Each number is 200 + 40 x the weight over its row's rms, rounded and kept within 0 to 999. Layers, rows and columns count from 0. The size before them is the row's rms in percent of the matrix's.

# up: layer 5 MLP up, 256x64, rms 0.118, rows 88-140, columns 0-63
# down: layer 5 MLP down (transposed), 256x64, rms 0.119, rows 88-139, columns 0-63
up88,110,200,190,203,177,166,164,215,147,189,176,182,175,213,225,180,164,227,149,116,176,130,190,198,141,220,179,153,201,169,184,160,204,195,289,276,199,220,228,236,180,154,237,161,204,196,136,305,209,189,179,212,211,213,158,157,157,233,186,76,214,123,201,194,169
down88,104,183,222,246,221,201,250,202,206,188,120,266,279,162,204,176,134,238,153,237,208,189,229,193,221,242,176,222,201,152,201,196,186,153,173,125,173,237,116,239,217,234,214,201,191,148,324,152,271,241,222,198,171,220,177,155,160,201,227,234,174,189,223,136,206
up89,084,156,218,165,251,139,187,164,230,208,195,194,193,205,65,196,186,181,193,182,164,128,198,204,288,177,178,177,185,229,144,235,238,201,208,191,156,177,207,278,178,189,183,207,194,252,225,153,195,202,323,143,166,233,217,212,202,188,172,157,277,198,242,212,228
down89,090,219,200,226,196,261,216,174,230,234,253,229,183,199,259,172,218,193,205,257,214,208,255,231,143,198,167,189,215,119,203,127,220,208,234,144,143,234,262,172,218,212,230,167,189,167,112,210,220,142,83,218,156,202,216,147,197,164,216,166,150,239,257,192,138
up90,116,205,217,190,210,252,193,237,148,253,188,164,148,136,109,225,188,193,218,195,199,210,234,177,280,177,230,153,165,165,178,257,246,180,258,147,250,208,198,205,196,314,180,97,224,188,156,260,195,177,221,226,219,213,197,173,197,138,143,200,172,148,165,200,194
down90,102,203,197,160,228,198,182,214,146,207,180,199,150,221,183,218,186,161,163,272,240,182,266,228,199,197,241,218,128,148,216,248,199,230,209,254,215,213,207,271,236,232,160,207,274,179,238,221,283,141,203,304,209,188,173,180,225,192,240,124,137,140,154,222,252
up91,103,224,251,234,262,167,138,281,161,210,175,216,235,182,236,157,235,238,201,203,230,228,186,222,191,143,232,195,264,151,167,161,212,184,216,208,217,140,156,261,278,262,171,204,261,197,184,196,220,182,238,183,253,175,255,223,198,240,84,221,163,217,236,265,208
down91,106,215,236,202,180,159,202,157,246,178,234,235,207,195,257,153,215,181,169,179,221,130,116,247,149,277,163,145,166,214,167,249,225,239,260,236,193,203,152,251,157,193,153,187,205,192,283,143,209,156,179,208,239,151,214,176,185,195,205,231,202,157,280,184,107
up92,105,101,174,251,204,170,149,193,176,221,174,172,182,167,170,164,185,196,137,230,193,165,200,187,179,188,157,170,255,162,252,191,232,156,214,197,249,212,204,317,244,192,288,150,228,223,161,216,207,182,207,255,242,249,162,136,187,173,199,105,246,207,210,201,249
down92,109,187,221,192,181,186,218,139,258,216,221,171,222,122,172,264,262,235,182,182,139,259,262,229,139,229,213,218,168,173,179,206,272,278,238,257,217,211,220,233,151,203,175,196,127,141,191,187,216,179,185,201,219,193,224,201,111,128,188,284,162,188,159,218,184
up93,105,224,213,213,184,170,208,213,225,231,200,168,237,244,213,172,223,201,222,226,125,150,240,235,283,226,79,206,191,207,158,147,210,144,274,188,95,187,143,207,217,179,210,151,234,249,199,224,261,224,181,177,184,219,156,190,194,167,155,153,180,215,256,211,276
down93,114,197,180,137,111,311,222,199,164,163,231,251,167,208,195,200,193,136,239,106,271,203,201,179,169,149,186,219,258,147,220,199,219,209,206,233,193,225,207,263,201,234,188,200,168,256,180,163,227,146,174,268,233,192,241,207,209,175,201,182,251,163,263,230,135
up94,100,162,198,195,169,179,166,180,131,145,170,158,202,190,180,176,241,298,159,197,168,172,211,188,226,142,97,192,243,169,191,161,175,142,221,209,213,137,190,193,191,180,189,185,186,243,227,274,189,154,227,194,208,270,230,129,142,220,198,181,260,279,186,135,246
down94,102,176,211,245,226,186,227,234,152,184,197,169,127,185,233,164,167,172,191,142,215,217,159,245,137,228,226,226,190,162,200,114,162,219,213,174,212,246,190,187,196,188,195,213,253,206,103,292,212,244,274,249,133,244,143,215,199,188,229,201,136,177,141,126,201
up95,097,221,165,216,227,150,193,228,163,109,155,177,218,166,260,168,245,191,206,154,196,272,180,223,161,197,176,158,232,210,190,155,246,132,219,221,187,220,189,281,223,207,238,254,194,189,228,169,253,100,161,180,174,157,235,187,189,133,206,193,217,150,264,275,145
down95,102,190,253,234,145,168,125,202,218,182,227,222,233,263,115,216,238,121,239,185,168,119,172,244,190,218,210,165,195,201,180,254,213,204,148,175,161,115,200,220,198,147,221,235,205,239,241,256,153,235,190,182,205,203,181,207,184,146,192,227,103,188,237,239,272
up96,100,164,153,221,196,212,217,127,170,166,182,251,220,227,168,166,138,163,234,189,201,200,248,99,228,196,190,149,256,166,162,209,194,158,235,280,285,284,206,221,184,193,237,168,172,189,260,269,237,223,211,169,140,227,159,190,203,195,217,182,210,207,292,228,222
down96,096,243,213,226,199,152,174,184,194,167,127,185,170,160,227,248,161,202,223,189,239,169,182,178,157,112,166,223,269,216,216,153,221,201,150,210,244,230,207,150,187,215,189,232,181,233,102,150,144,168,242,227,159,172,240,310,246,192,102,216,228,185,204,194,174
up97,101,241,182,136,205,205,179,207,201,272,229,179,200,236,271,233,209,168,203,209,233,183,200,133,143,174,189,296,185,94,251,220,198,173,258,119,177,217,150,229,213,158,202,243,236,185,139,203,155,173,182,153,204,213,162,171,136,224,209,175,161,248,196,201,277
down97,095,267,183,142,252,178,141,167,173,197,187,207,204,172,215,236,223,196,158,264,188,213,244,183,151,171,249,253,297,148,203,198,261,191,266,286,183,195,141,152,213,176,124,218,233,261,203,128,151,191,227,179,225,253,228,173,173,216,196,143,158,204,217,216,204
up98,112,176,168,184,184,196,231,224,156,177,183,151,237,142,180,129,226,185,273,287,130,230,171,118,212,247,209,192,111,145,205,229,201,114,234,207,223,198,240,196,242,180,187,276,117,184,154,221,236,195,195,199,192,127,194,179,208,190,184,149,155,177,213,181,210
down98,107,244,169,256,255,162,176,187,167,202,148,193,203,138,216,210,175,194,212,180,237,145,209,162,256,204,204,208,51,253,178,223,185,146,183,153,228,208,270,190,251,232,179,222,217,254,136,189,195,167,162,248,231,245,252,226,257,231,194,133,212,164,219,173,225
up99,089,231,183,214,172,179,188,208,226,182,225,188,160,150,214,135,240,136,138,210,226,156,225,228,238,183,211,241,117,185,212,98,179,218,240,141,163,203,218,246,291,187,152,160,187,203,225,253,211,120,209,217,194,138,195,190,277,243,192,176,207,107,191,213,174
down99,097,169,253,205,216,182,202,222,156,154,212,187,184,149,273,194,160,219,160,198,188,154,145,165,198,240,287,239,223,149,155,208,203,175,146,216,206,259,219,245,152,141,198,232,178,161,156,180,202,191,238,125,193,224,268,125,183,110,147,241,229,271,220,172,186
up100,115,229,167,182,194,256,246,209,208,108,130,208,188,323,207,191,217,284,244,200,141,204,248,214,176,157,190,246,207,166,216,239,202,141,229,203,221,168,268,221,155,119,210,176,208,182,191,166,188,187,204,176,179,179,276,190,244,194,140,168,202,169,175,255,251
down100,104,169,200,228,223,220,215,175,141,239,232,181,252,176,255,227,193,152,151,181,131,242,121,178,265,167,189,209,191,125,198,150,219,153,219,167,183,250,182,171,122,228,168,270,164,209,209,210,195,208,249,117,190,161,174,152,232,226,206,138,238,243,267,153,163
up101,104,205,170,190,247,204,128,195,214,199,146,163,197,254,179,205,267,272,221,161,231,182,238,115,148,221,217,192,241,166,229,223,169,216,171,303,230,216,172,182,161,119,152,194,214,217,155,236,202,256,156,174,211,170,226,163,286,188,167,221,154,247,238,264,202
down101,105,154,179,119,176,194,268,183,254,188,87,202,216,224,207,249,213,213,263,218,164,188,124,224,168,218,196,202,218,188,247,271,215,180,156,168,138,190,190,164,179,168,123,165,162,155,147,259,215,241,113,156,225,165,203,228,225,201,171,192,166,242,191,177,226
up102,099,220,159,200,168,181,236,240,260,251,202,149,218,193,185,198,212,134,169,205,226,211,213,241,177,169,246,194,221,238,178,233,192,129,297,105,229,147,184,182,205,174,147,284,199,123,185,265,181,169,223,267,206,188,184,159,168,203,245,244,278,144,192,189,204
down102,096,195,259,242,227,225,176,170,222,203,199,183,291,204,181,221,228,237,180,251,176,259,151,196,233,162,177,170,200,126,178,161,162,207,302,151,210,200,245,175,241,293,238,257,257,202,202,209,142,195,189,141,188,191,229,218,256,262,128,150,190,164,168,186,178
up103,116,139,227,183,121,246,224,204,293,202,179,237,177,198,189,181,219,148,166,218,195,173,195,175,210,236,152,104,205,172,245,159,237,209,200,134,264,189,152,202,212,252,199,162,248,170,210,234,236,124,111,183,211,233,213,242,205,226,190,192,215,103,221,252,168
down103,112,164,184,198,227,170,258,263,191,199,197,151,169,212,243,255,207,234,177,155,198,161,263,202,283,228,192,228,245,182,208,166,227,185,202,190,217,253,209,164,144,220,85,257,239,165,158,216,209,263,207,200,255,187,199,179,163,197,201,206,216,237,200,74,128
up104,103,159,210,234,216,187,231,220,188,131,192,234,225,176,164,177,199,177,251,146,97,277,156,245,234,197,250,179,202,180,168,134,232,238,216,229,265,203,237,180,198,283,194,158,184,171,210,236,222,159,199,237,200,138,242,129,161,182,164,115,175,178,191,273,176
down104,099,206,204,230,212,176,220,210,198,212,181,190,231,156,174,205,238,187,111,202,203,176,179,229,121,227,150,201,263,231,198,253,156,225,206,275,239,268,221,213,228,164,203,185,280,254,197,175,209,188,193,147,200,203,215,248,248,209,226,301,202,223,320,278,190
up105,090,184,201,229,211,161,184,209,213,137,144,158,215,223,151,158,216,176,162,141,84,221,168,252,167,158,205,201,165,190,141,249,197,177,268,231,219,252,165,138,124,146,237,199,225,141,224,207,176,240,184,218,234,200,262,168,218,171,143,163,287,222,191,184,199
down105,094,157,235,196,180,253,215,209,153,209,301,235,172,196,210,247,195,210,230,234,237,156,215,162,336,245,148,166,215,198,217,132,224,165,150,162,195,181,233,193,182,248,189,207,236,296,152,189,164,217,244,199,181,216,211,157,191,253,187,253,147,214,241,250,190
up106,100,204,148,252,185,210,251,225,185,183,123,279,164,211,201,221,229,259,190,233,261,145,175,233,196,227,143,193,101,138,162,201,210,180,252,187,178,206,216,151,194,243,241,193,215,218,141,214,204,223,192,238,108,280,228,223,230,211,217,191,286,230,243,223,230
down106,095,174,223,185,247,286,241,190,221,170,125,194,223,226,248,199,191,190,109,247,127,199,219,192,141,168,93,282,174,185,173,219,206,261,220,245,156,199,251,203,190,187,212,109,148,252,242,225,236,169,218,182,178,192,174,225,175,201,225,189,257,209,221,224,216
up107,101,229,212,171,249,168,225,186,124,217,171,178,213,213,195,207,159,163,192,203,189,121,226,170,193,243,202,194,171,57,199,148,206,207,228,241,148,264,179,197,227,105,212,215,207,199,216,260,149,249,230,164,141,186,152,164,201,167,213,240,182,174,186,265,270
down107,100,210,253,228,234,194,218,120,144,221,215,181,165,237,216,221,204,239,188,147,199,201,203,248,135,238,198,197,160,221,175,207,164,224,237,219,90,239,183,182,255,245,129,223,225,163,174,225,163,261,216,173,156,129,238,196,206,129,155,188,178,278,239,119,194
up108,102,225,177,108,136,182,168,173,189,199,246,225,181,106,134,161,221,258,193,264,202,172,178,215,148,219,165,168,169,228,257,175,218,175,144,244,266,211,201,180,144,210,208,178,170,241,216,247,173,206,245,188,216,259,197,206,192,114,196,136,234,213,153,194,282
down108,107,218,172,184,234,168,241,201,161,189,205,165,157,149,228,202,207,189,163,202,225,233,233,198,224,226,219,189,296,203,168,252,258,196,171,198,255,197,198,250,215,251,170,198,178,214,262,95,208,224,256,266,179,230,185,220,302,222,304,223,165,214,228,150,140
up109,105,136,266,132,187,233,264,216,218,200,168,143,150,182,120,208,286,166,228,165,205,221,195,245,214,252,187,159,194,210,260,201,242,212,153,242,212,142,171,158,119,246,203,162,210,226,229,156,210,125,211,160,207,137,231,251,231,182,188,182,261,220,218,166,187
down109,096,226,157,207,256,207,173,180,270,169,216,219,187,189,215,299,206,148,203,91,197,184,187,202,184,195,215,155,227,252,172,223,171,211,210,163,166,242,206,289,286,232,199,165,205,149,196,199,135,264,240,214,222,226,100,154,235,212,217,207,248,205,192,251,231
up110,102,237,226,183,175,193,208,266,144,127,269,134,189,208,232,204,244,209,237,270,214,206,184,261,275,199,124,213,182,155,149,230,143,178,213,194,215,195,254,195,222,190,219,239,237,247,159,250,293,199,237,215,240,150,263,148,229,181,142,217,212,176,194,171,236
down110,103,208,213,170,262,263,262,133,167,210,167,216,177,200,213,218,210,184,227,270,213,226,152,174,193,168,197,275,244,192,196,141,311,230,175,244,193,201,169,233,217,208,228,200,217,280,203,175,232,245,284,255,160,174,141,213,208,189,252,206,201,236,208,114,148
up111,087,201,105,197,211,145,201,190,256,150,197,233,201,231,221,136,227,236,210,236,138,173,172,149,146,282,175,229,206,194,187,188,137,163,195,176,214,195,237,252,143,230,239,196,208,243,210,103,239,202,310,214,236,201,177,233,171,145,202,219,214,233,160,244,154
down111,099,173,305,210,108,186,209,250,176,200,189,168,202,168,185,264,175,191,152,197,167,253,224,160,201,219,157,163,197,178,164,218,232,256,142,222,164,162,144,200,220,167,168,197,139,234,245,242,159,181,148,173,234,244,280,148,205,232,154,237,273,217,226,241,156
up112,094,258,206,209,156,190,222,217,276,195,216,201,248,195,202,155,244,152,264,265,179,238,179,152,204,159,174,185,119,187,155,166,201,221,184,294,209,249,176,110,148,267,164,180,186,206,229,269,274,191,202,154,169,156,222,158,172,181,229,258,190,174,228,231,207
down112,096,154,116,172,217,226,161,205,203,198,227,140,233,190,188,194,159,197,145,173,209,197,216,220,180,201,234,174,159,138,234,211,218,167,267,210,266,312,182,142,154,173,166,200,272,187,211,174,108,229,193,261,162,168,177,232,195,248,221,190,241,302,186,201,213
up113,088,209,167,195,160,235,225,214,281,203,214,165,189,154,149,247,208,289,266,176,186,177,213,218,302,201,165,195,249,232,247,247,229,139,214,193,305,169,204,194,174,218,203,229,217,232,159,176,178,230,180,273,265,251,246,204,254,170,196,176,227,224,257,181,237
down113,094,194,228,163,221,193,240,159,202,175,175,220,165,201,266,162,170,183,168,260,224,199,251,185,141,145,232,196,231,208,146,138,175,158,230,199,119,244,214,238,232,135,175,257,284,174,104,220,136,259,262,171,122,205,203,212,198,221,229,180,175,212,214,235,235
up114,085,189,214,208,143,187,184,236,244,196,195,241,215,203,147,174,188,247,222,247,218,204,287,296,192,209,207,282,129,190,183,209,198,142,181,258,244,150,223,153,235,133,191,211,146,228,229,236,192,206,247,147,249,252,185,202,131,158,295,194,223,178,196,246,206
down114,101,216,198,220,238,217,128,194,148,187,184,179,150,114,314,226,155,189,209,203,164,213,217,261,267,206,206,196,224,191,232,238,168,179,238,169,263,186,244,227,236,177,159,167,214,203,203,107,262,162,261,262,185,271,176,209,173,228,200,193,227,223,130,173,168
up115,116,165,135,243,199,185,227,249,242,228,180,256,153,162,216,263,192,226,231,232,168,213,179,184,190,172,194,256,122,185,257,177,210,188,200,132,232,207,243,165,201,153,240,215,272,235,214,211,200,114,237,278,223,271,227,153,139,153,214,180,180,281,162,207,228
down115,108,184,198,203,177,203,194,139,257,180,200,130,255,194,185,241,207,227,147,209,310,209,237,155,175,193,188,245,225,239,150,263,252,214,213,176,179,167,209,294,225,200,235,151,203,158,256,192,242,204,263,150,177,222,196,185,166,206,128,184,242,114,245,156,165
up116,109,220,119,183,208,233,177,176,212,250,180,241,230,159,236,186,225,210,231,305,195,212,255,260,241,161,174,255,153,141,198,164,205,245,220,179,221,237,149,201,181,172,215,165,169,227,209,227,226,199,348,213,173,223,162,195,204,216,122,200,210,250,189,197,263
down116,112,201,246,156,180,258,234,101,188,158,255,260,233,123,188,212,210,178,133,219,163,229,180,213,270,220,225,194,269,248,165,228,199,194,220,202,148,154,185,166,185,298,175,204,212,184,202,167,264,228,203,165,255,204,197,179,208,261,211,276,195,202,125,229,183
up117,099,157,193,238,201,172,250,191,146,145,147,233,175,195,174,198,253,174,160,221,172,216,115,203,217,205,145,189,202,174,180,131,266,245,219,214,200,213,220,217,147,136,147,217,242,208,93,252,161,240,161,171,181,207,232,149,198,191,148,173,223,168,307,230,175
down117,099,266,235,215,225,212,177,227,177,235,244,164,216,259,192,211,262,146,243,175,156,215,228,216,131,187,119,200,195,280,213,224,194,185,163,199,204,214,206,158,267,263,316,103,204,226,257,208,181,165,233,211,206,222,171,235,171,230,178,159,206,188,152,141,205
up118,107,168,173,245,123,159,184,171,229,231,93,151,215,184,177,101,189,172,152,149,245,217,262,149,260,212,183,199,210,153,216,106,148,224,213,159,194,217,239,231,199,223,203,175,232,193,122,193,232,209,188,207,196,167,136,201,177,155,205,145,203,172,183,256,171
down118,108,193,226,208,247,265,232,214,190,180,133,220,199,157,179,97,187,180,209,211,212,189,197,245,171,199,179,191,206,112,168,189,206,198,256,236,251,258,237,206,171,149,258,131,245,204,162,203,259,246,245,202,239,181,252,186,238,273,214,210,245,137,189,277,138
up119,097,162,103,276,234,239,136,203,271,95,216,243,128,194,155,142,243,239,144,206,199,217,195,182,195,209,281,201,215,229,207,288,225,238,218,224,241,197,202,187,236,172,236,256,182,191,183,170,236,218,193,234,172,239,195,200,204,162,207,160,236,193,234,259,204
down119,095,221,168,232,108,195,217,264,166,217,199,227,221,154,180,167,245,273,179,199,276,239,249,212,250,188,190,200,297,148,190,241,215,280,196,182,266,170,231,208,182,251,211,229,198,210,179,147,263,181,195,293,171,195,207,160,186,166,162,253,256,203,179,201,165
up120,098,318,245,161,142,191,201,154,175,216,160,155,174,291,202,166,191,151,252,164,173,175,205,226,158,206,235,237,179,137,183,217,181,189,260,195,289,255,179,204,268,221,198,220,257,227,235,195,240,163,215,198,194,142,176,190,170,203,247,244,206,175,123,233,228
down120,105,304,219,277,132,197,223,218,156,198,197,171,186,223,263,147,217,239,184,138,220,145,206,224,214,132,164,195,253,195,238,150,198,173,282,173,185,286,229,200,209,193,195,183,175,129,141,155,224,197,230,218,189,202,157,269,153,153,212,190,154,178,173,176,240
up121,098,204,264,233,226,139,245,191,218,269,141,273,166,175,131,158,183,255,217,241,218,228,168,170,188,207,178,215,221,227,142,261,253,183,269,202,155,152,182,232,206,226,204,236,239,141,196,238,207,158,251,233,235,141,166,196,281,205,166,213,215,185,236,126,250
down121,101,176,214,149,141,165,150,161,203,265,191,200,211,204,247,238,228,256,235,248,125,219,259,229,215,273,167,213,204,161,236,210,185,239,127,164,187,265,176,195,125,241,285,253,182,150,145,196,202,251,221,238,195,218,238,210,235,222,266,251,178,215,151,192,193
up122,107,155,132,279,157,219,206,170,159,194,179,148,188,178,309,230,235,234,238,200,217,135,209,121,168,267,129,130,195,167,200,134,169,208,187,213,268,193,255,245,234,216,234,158,176,176,202,206,218,163,207,173,210,215,179,244,192,151,133,236,172,209,206,161,183
down122,113,160,215,138,146,223,198,188,240,198,201,267,180,253,206,149,186,219,232,188,184,256,199,234,235,224,219,249,216,213,201,189,215,260,194,230,293,176,210,159,193,246,156,154,259,184,202,96,194,164,102,237,169,142,233,178,165,203,188,201,198,144,185,301,202
up123,091,302,199,203,178,219,134,247,204,154,201,231,180,216,199,204,278,220,152,216,187,184,255,175,224,172,239,201,151,278,184,254,204,233,225,223,280,240,155,221,245,300,242,189,233,182,267,223,191,206,189,247,204,267,249,284,204,195,208,247,216,205,192,220,224
down123,094,253,165,192,218,261,149,153,264,165,221,153,191,216,177,134,237,237,160,191,126,257,226,178,207,196,230,260,192,280,221,172,231,250,184,168,197,285,199,158,223,251,233,198,153,159,287,217,191,141,210,184,191,252,178,240,192,173,225,182,154,139,212,259,188
up124,108,151,180,177,158,210,171,273,165,156,186,233,152,194,224,196,177,190,230,219,238,180,189,126,197,252,231,189,219,88,201,218,175,133,195,161,158,257,233,227,136,187,163,173,244,118,198,237,224,187,184,133,166,190,182,181,166,225,201,202,244,247,215,316,220
down124,099,184,153,158,197,171,199,168,184,142,161,192,155,203,275,269,224,134,182,239,247,227,239,156,175,225,295,245,207,182,182,191,203,193,177,238,247,215,218,230,202,222,163,183,250,224,172,150,219,260,232,92,257,125,138,191,251,186,232,217,157,177,221,231,228
up125,105,141,141,151,218,146,172,228,192,272,151,201,197,206,181,215,216,131,215,144,196,155,186,202,191,236,177,162,225,213,120,180,153,216,219,246,303,198,208,196,170,285,239,179,193,119,218,261,244,206,143,219,196,232,230,198,215,191,252,169,271,239,153,160,184
down125,102,249,251,278,268,154,162,203,196,219,193,215,177,175,212,264,157,228,187,260,152,198,227,198,255,210,220,229,135,236,186,196,236,206,183,153,267,243,172,126,228,213,219,192,200,282,200,105,254,208,170,210,249,174,175,237,187,152,118,218,234,152,187,183,234
up126,105,201,211,238,223,147,270,214,306,134,191,164,164,146,191,131,183,166,177,209,222,203,192,252,233,243,148,194,301,192,209,158,180,148,286,184,184,161,232,197,189,195,212,208,179,281,174,238,267,251,186,215,220,200,175,214,238,189,233,177,151,218,154,235,243
down126,113,206,224,228,218,193,199,120,180,176,212,216,173,219,213,124,172,256,127,260,127,187,230,191,185,205,225,180,198,180,197,219,177,190,106,125,209,205,209,204,198,209,274,238,249,191,128,169,223,276,177,300,161,266,186,218,136,185,166,191,180,225,196,150,232
up127,094,270,208,253,199,257,215,218,202,201,182,256,224,241,190,202,228,216,87,171,280,234,195,195,207,284,188,254,174,178,181,204,201,225,175,178,150,203,274,253,195,151,229,239,174,207,209,197,222,243,204,181,224,158,223,222,172,145,209,147,185,127,292,164,131
down127,092,262,197,154,162,244,236,201,306,196,157,188,187,183,226,294,231,190,270,160,234,188,161,153,164,183,229,220,270,162,71,283,207,211,220,230,219,160,223,220,200,197,131,205,209,184,193,164,225,219,187,161,176,167,158,177,205,206,206,208,225,183,169,259,221
up128,111,200,155,187,164,178,120,197,206,229,214,129,164,185,207,189,152,194,175,198,165,149,207,199,242,194,160,170,161,233,179,161,239,188,180,207,310,187,165,274,223,279,213,127,229,214,228,240,216,194,218,232,141,292,206,184,181,167,147,220,241,209,96,180,192
down128,105,251,243,225,178,235,243,119,186,216,222,208,189,189,194,201,207,231,166,164,137,271,247,136,154,209,186,238,251,222,150,197,239,201,185,220,212,227,202,255,231,41,231,190,188,200,155,224,146,206,242,240,188,186,207,130,210,196,260,145,176,204,202,249,228
up129,102,203,198,167,152,125,264,219,274,169,171,208,148,207,190,241,249,220,225,158,220,218,256,169,206,215,181,181,158,214,203,220,246,161,242,171,235,224,206,192,130,178,178,134,173,230,248,241,213,171,113,162,303,203,136,185,137,209,236,169,176,229,251,213,265
down129,100,197,207,175,285,208,124,161,134,190,217,158,266,231,224,223,270,224,142,207,230,237,142,181,197,233,255,283,212,278,246,181,228,231,185,177,203,192,163,200,137,217,228,257,177,210,172,144,209,190,273,153,200,150,215,216,237,258,194,161,199,227,218,221,137
up130,105,213,167,212,152,258,184,193,174,254,195,251,213,158,218,186,161,150,282,132,153,181,215,192,99,165,193,146,182,138,156,219,201,220,279,158,157,170,180,214,245,255,184,206,207,174,147,187,250,174,212,175,183,195,206,104,229,118,183,201,201,159,219,254,214
down130,107,232,149,167,90,198,236,184,145,203,184,250,236,229,214,232,221,240,145,215,239,265,206,219,180,136,213,213,158,220,239,181,170,240,196,179,244,239,238,204,239,236,222,250,136,273,212,162,222,139,191,140,210,194,212,213,232,226,244,198,136,187,133,197,104
up131,099,178,199,160,277,263,242,243,254,288,156,176,242,273,262,121,170,249,195,231,214,226,156,168,142,264,204,189,215,238,168,194,229,226,251,212,206,180,215,273,249,207,211,235,214,216,176,210,268,148,217,203,190,234,238,196,163,170,232,206,275,222,239,234,216
down131,104,199,230,243,211,200,293,214,186,192,190,137,186,165,255,132,144,188,211,202,152,140,165,75,206,239,223,194,254,172,210,194,217,200,216,284,174,166,251,154,141,172,199,221,206,182,173,227,198,231,127,125,156,234,220,182,138,226,217,223,234,228,225,208,175
up132,098,194,233,189,225,233,203,233,201,172,191,252,119,238,181,142,118,187,195,192,227,193,192,221,245,162,195,206,256,145,190,99,177,197,239,198,249,206,226,126,227,199,242,155,213,91,161,246,217,237,136,236,161,240,234,233,194,241,202,223,163,210,185,193,287
down132,098,269,231,205,240,104,200,200,155,222,244,131,192,154,219,265,145,180,208,183,230,204,217,199,243,215,193,157,206,183,172,176,138,131,237,285,222,281,182,255,233,202,229,179,194,227,194,175,304,202,189,175,201,256,201,217,238,212,248,159,269,156,218,200,179
up133,104,122,218,226,211,185,218,210,190,226,151,172,231,158,210,222,224,201,142,134,136,239,148,180,210,171,167,220,135,122,195,177,151,105,257,195,151,210,198,241,252,204,224,215,181,212,202,266,164,166,187,159,235,266,232,207,194,232,147,223,179,205,252,305,195
down133,102,258,219,181,176,168,183,218,203,229,210,203,227,199,134,142,264,231,253,247,220,192,166,222,203,234,277,213,186,251,194,178,139,214,234,216,207,166,231,185,221,75,207,256,206,246,155,173,249,196,180,192,271,179,259,275,198,198,154,209,165,172,150,116,233
up134,085,208,252,226,261,227,176,206,89,182,224,189,233,172,192,238,128,145,251,186,188,222,146,215,270,255,150,189,189,198,109,177,222,220,239,175,206,243,211,213,198,204,246,159,180,196,168,179,189,154,181,236,161,162,132,171,159,203,159,119,261,259,161,218,175
down134,088,171,204,169,220,167,246,205,325,132,180,148,138,232,195,248,191,156,161,201,206,175,210,212,113,231,187,254,206,127,217,246,218,213,249,244,230,165,179,184,205,246,224,133,189,195,229,194,150,261,219,134,206,204,224,192,184,107,258,176,168,231,189,208,193
up135,108,165,119,247,176,216,210,201,138,194,205,205,211,252,168,118,252,164,198,205,195,196,207,210,186,163,197,194,168,108,142,192,206,191,190,211,203,84,221,214,275,204,182,191,206,282,149,251,230,172,219,229,178,256,217,118,258,147,213,138,212,175,232,201,183
down135,109,205,186,211,264,253,212,252,194,129,235,199,180,162,131,236,175,208,196,290,156,225,192,158,213,255,191,208,154,230,173,272,209,154,182,251,195,268,152,127,149,250,193,203,250,219,207,154,156,231,129,195,266,227,262,227,239,166,211,247,184,204,206,175,158
up136,110,149,253,207,209,194,184,206,214,224,217,199,170,200,145,238,184,214,173,268,216,213,236,238,236,269,126,152,234,158,157,153,213,169,253,193,245,202,266,236,250,246,308,195,225,186,180,264,154,238,220,250,234,207,235,159,196,123,259,177,240,218,164,240,243
down136,110,252,116,234,173,215,212,213,218,219,219,204,237,228,211,124,193,194,246,175,150,186,183,223,174,276,172,235,192,226,219,240,151,188,160,191,211,213,136,222,212,216,197,222,225,187,152,291,252,161,150,212,237,245,256,201,129,196,107,204,253,198,169,145,109
up137,100,175,219,295,162,158,253,203,245,175,160,214,233,193,174,224,170,113,253,168,206,183,182,168,253,163,221,210,196,196,160,169,175,151,229,177,163,243,152,186,246,207,153,233,277,197,168,273,283,207,204,159,244,173,230,169,205,192,124,118,165,224,202,219,248
down137,102,147,218,223,245,123,229,196,231,222,192,249,154,177,109,196,211,203,164,188,213,252,178,209,200,180,157,202,223,312,264,232,268,245,129,191,295,195,245,189,231,172,268,205,198,203,158,184,188,161,217,160,228,234,225,223,150,268,192,228,217,146,189,190,185
up138,118,156,175,220,170,210,207,138,195,204,158,101,170,158,230,210,203,177,175,260,155,175,180,213,236,254,140,244,223,84,238,171,246,245,261,199,186,207,216,130,198,162,269,253,178,230,143,211,210,172,182,222,243,161,227,115,163,202,203,205,194,225,235,214,246
down138,105,154,211,238,231,203,188,212,199,155,147,169,139,220,235,258,207,170,254,181,179,239,195,170,240,106,122,181,165,265,207,258,131,173,243,221,231,164,181,231,161,198,201,222,143,218,160,226,207,234,157,105,247,124,146,149,181,146,200,229,234,211,210,197,196
up139,086,165,232,131,168,157,184,223,202,225,302,235,209,192,269,280,228,195,193,141,222,202,234,139,208,184,271,200,210,164,185,251,146,252,217,255,217,192,216,178,199,216,226,251,277,135,231,214,216,183,232,221,134,166,218,216,155,231,202,280,233,185,142,187,240
down139,091,202,185,179,196,183,189,208,259,240,180,252,319,194,228,217,239,174,184,216,185,202,167,134,170,224,183,230,193,183,254,110,226,220,170,233,183,184,168,178,128,220,214,195,221,236,309,265,158,190,168,196,193,130,198,214,154,180,176,213,159,223,232,249,102
up140,091,119,203,242,154,253,184,237,95,172,267,172,237,209,158,155,220,195,211,223,217,228,177,165,157,271,184,130,238,225,266,167,159,197,195,267,223,170,202,176,241,181,179,296,207,166,236,183,235,179,225,160,207,134,253,219,245,187,214,174,234,182,251,194,178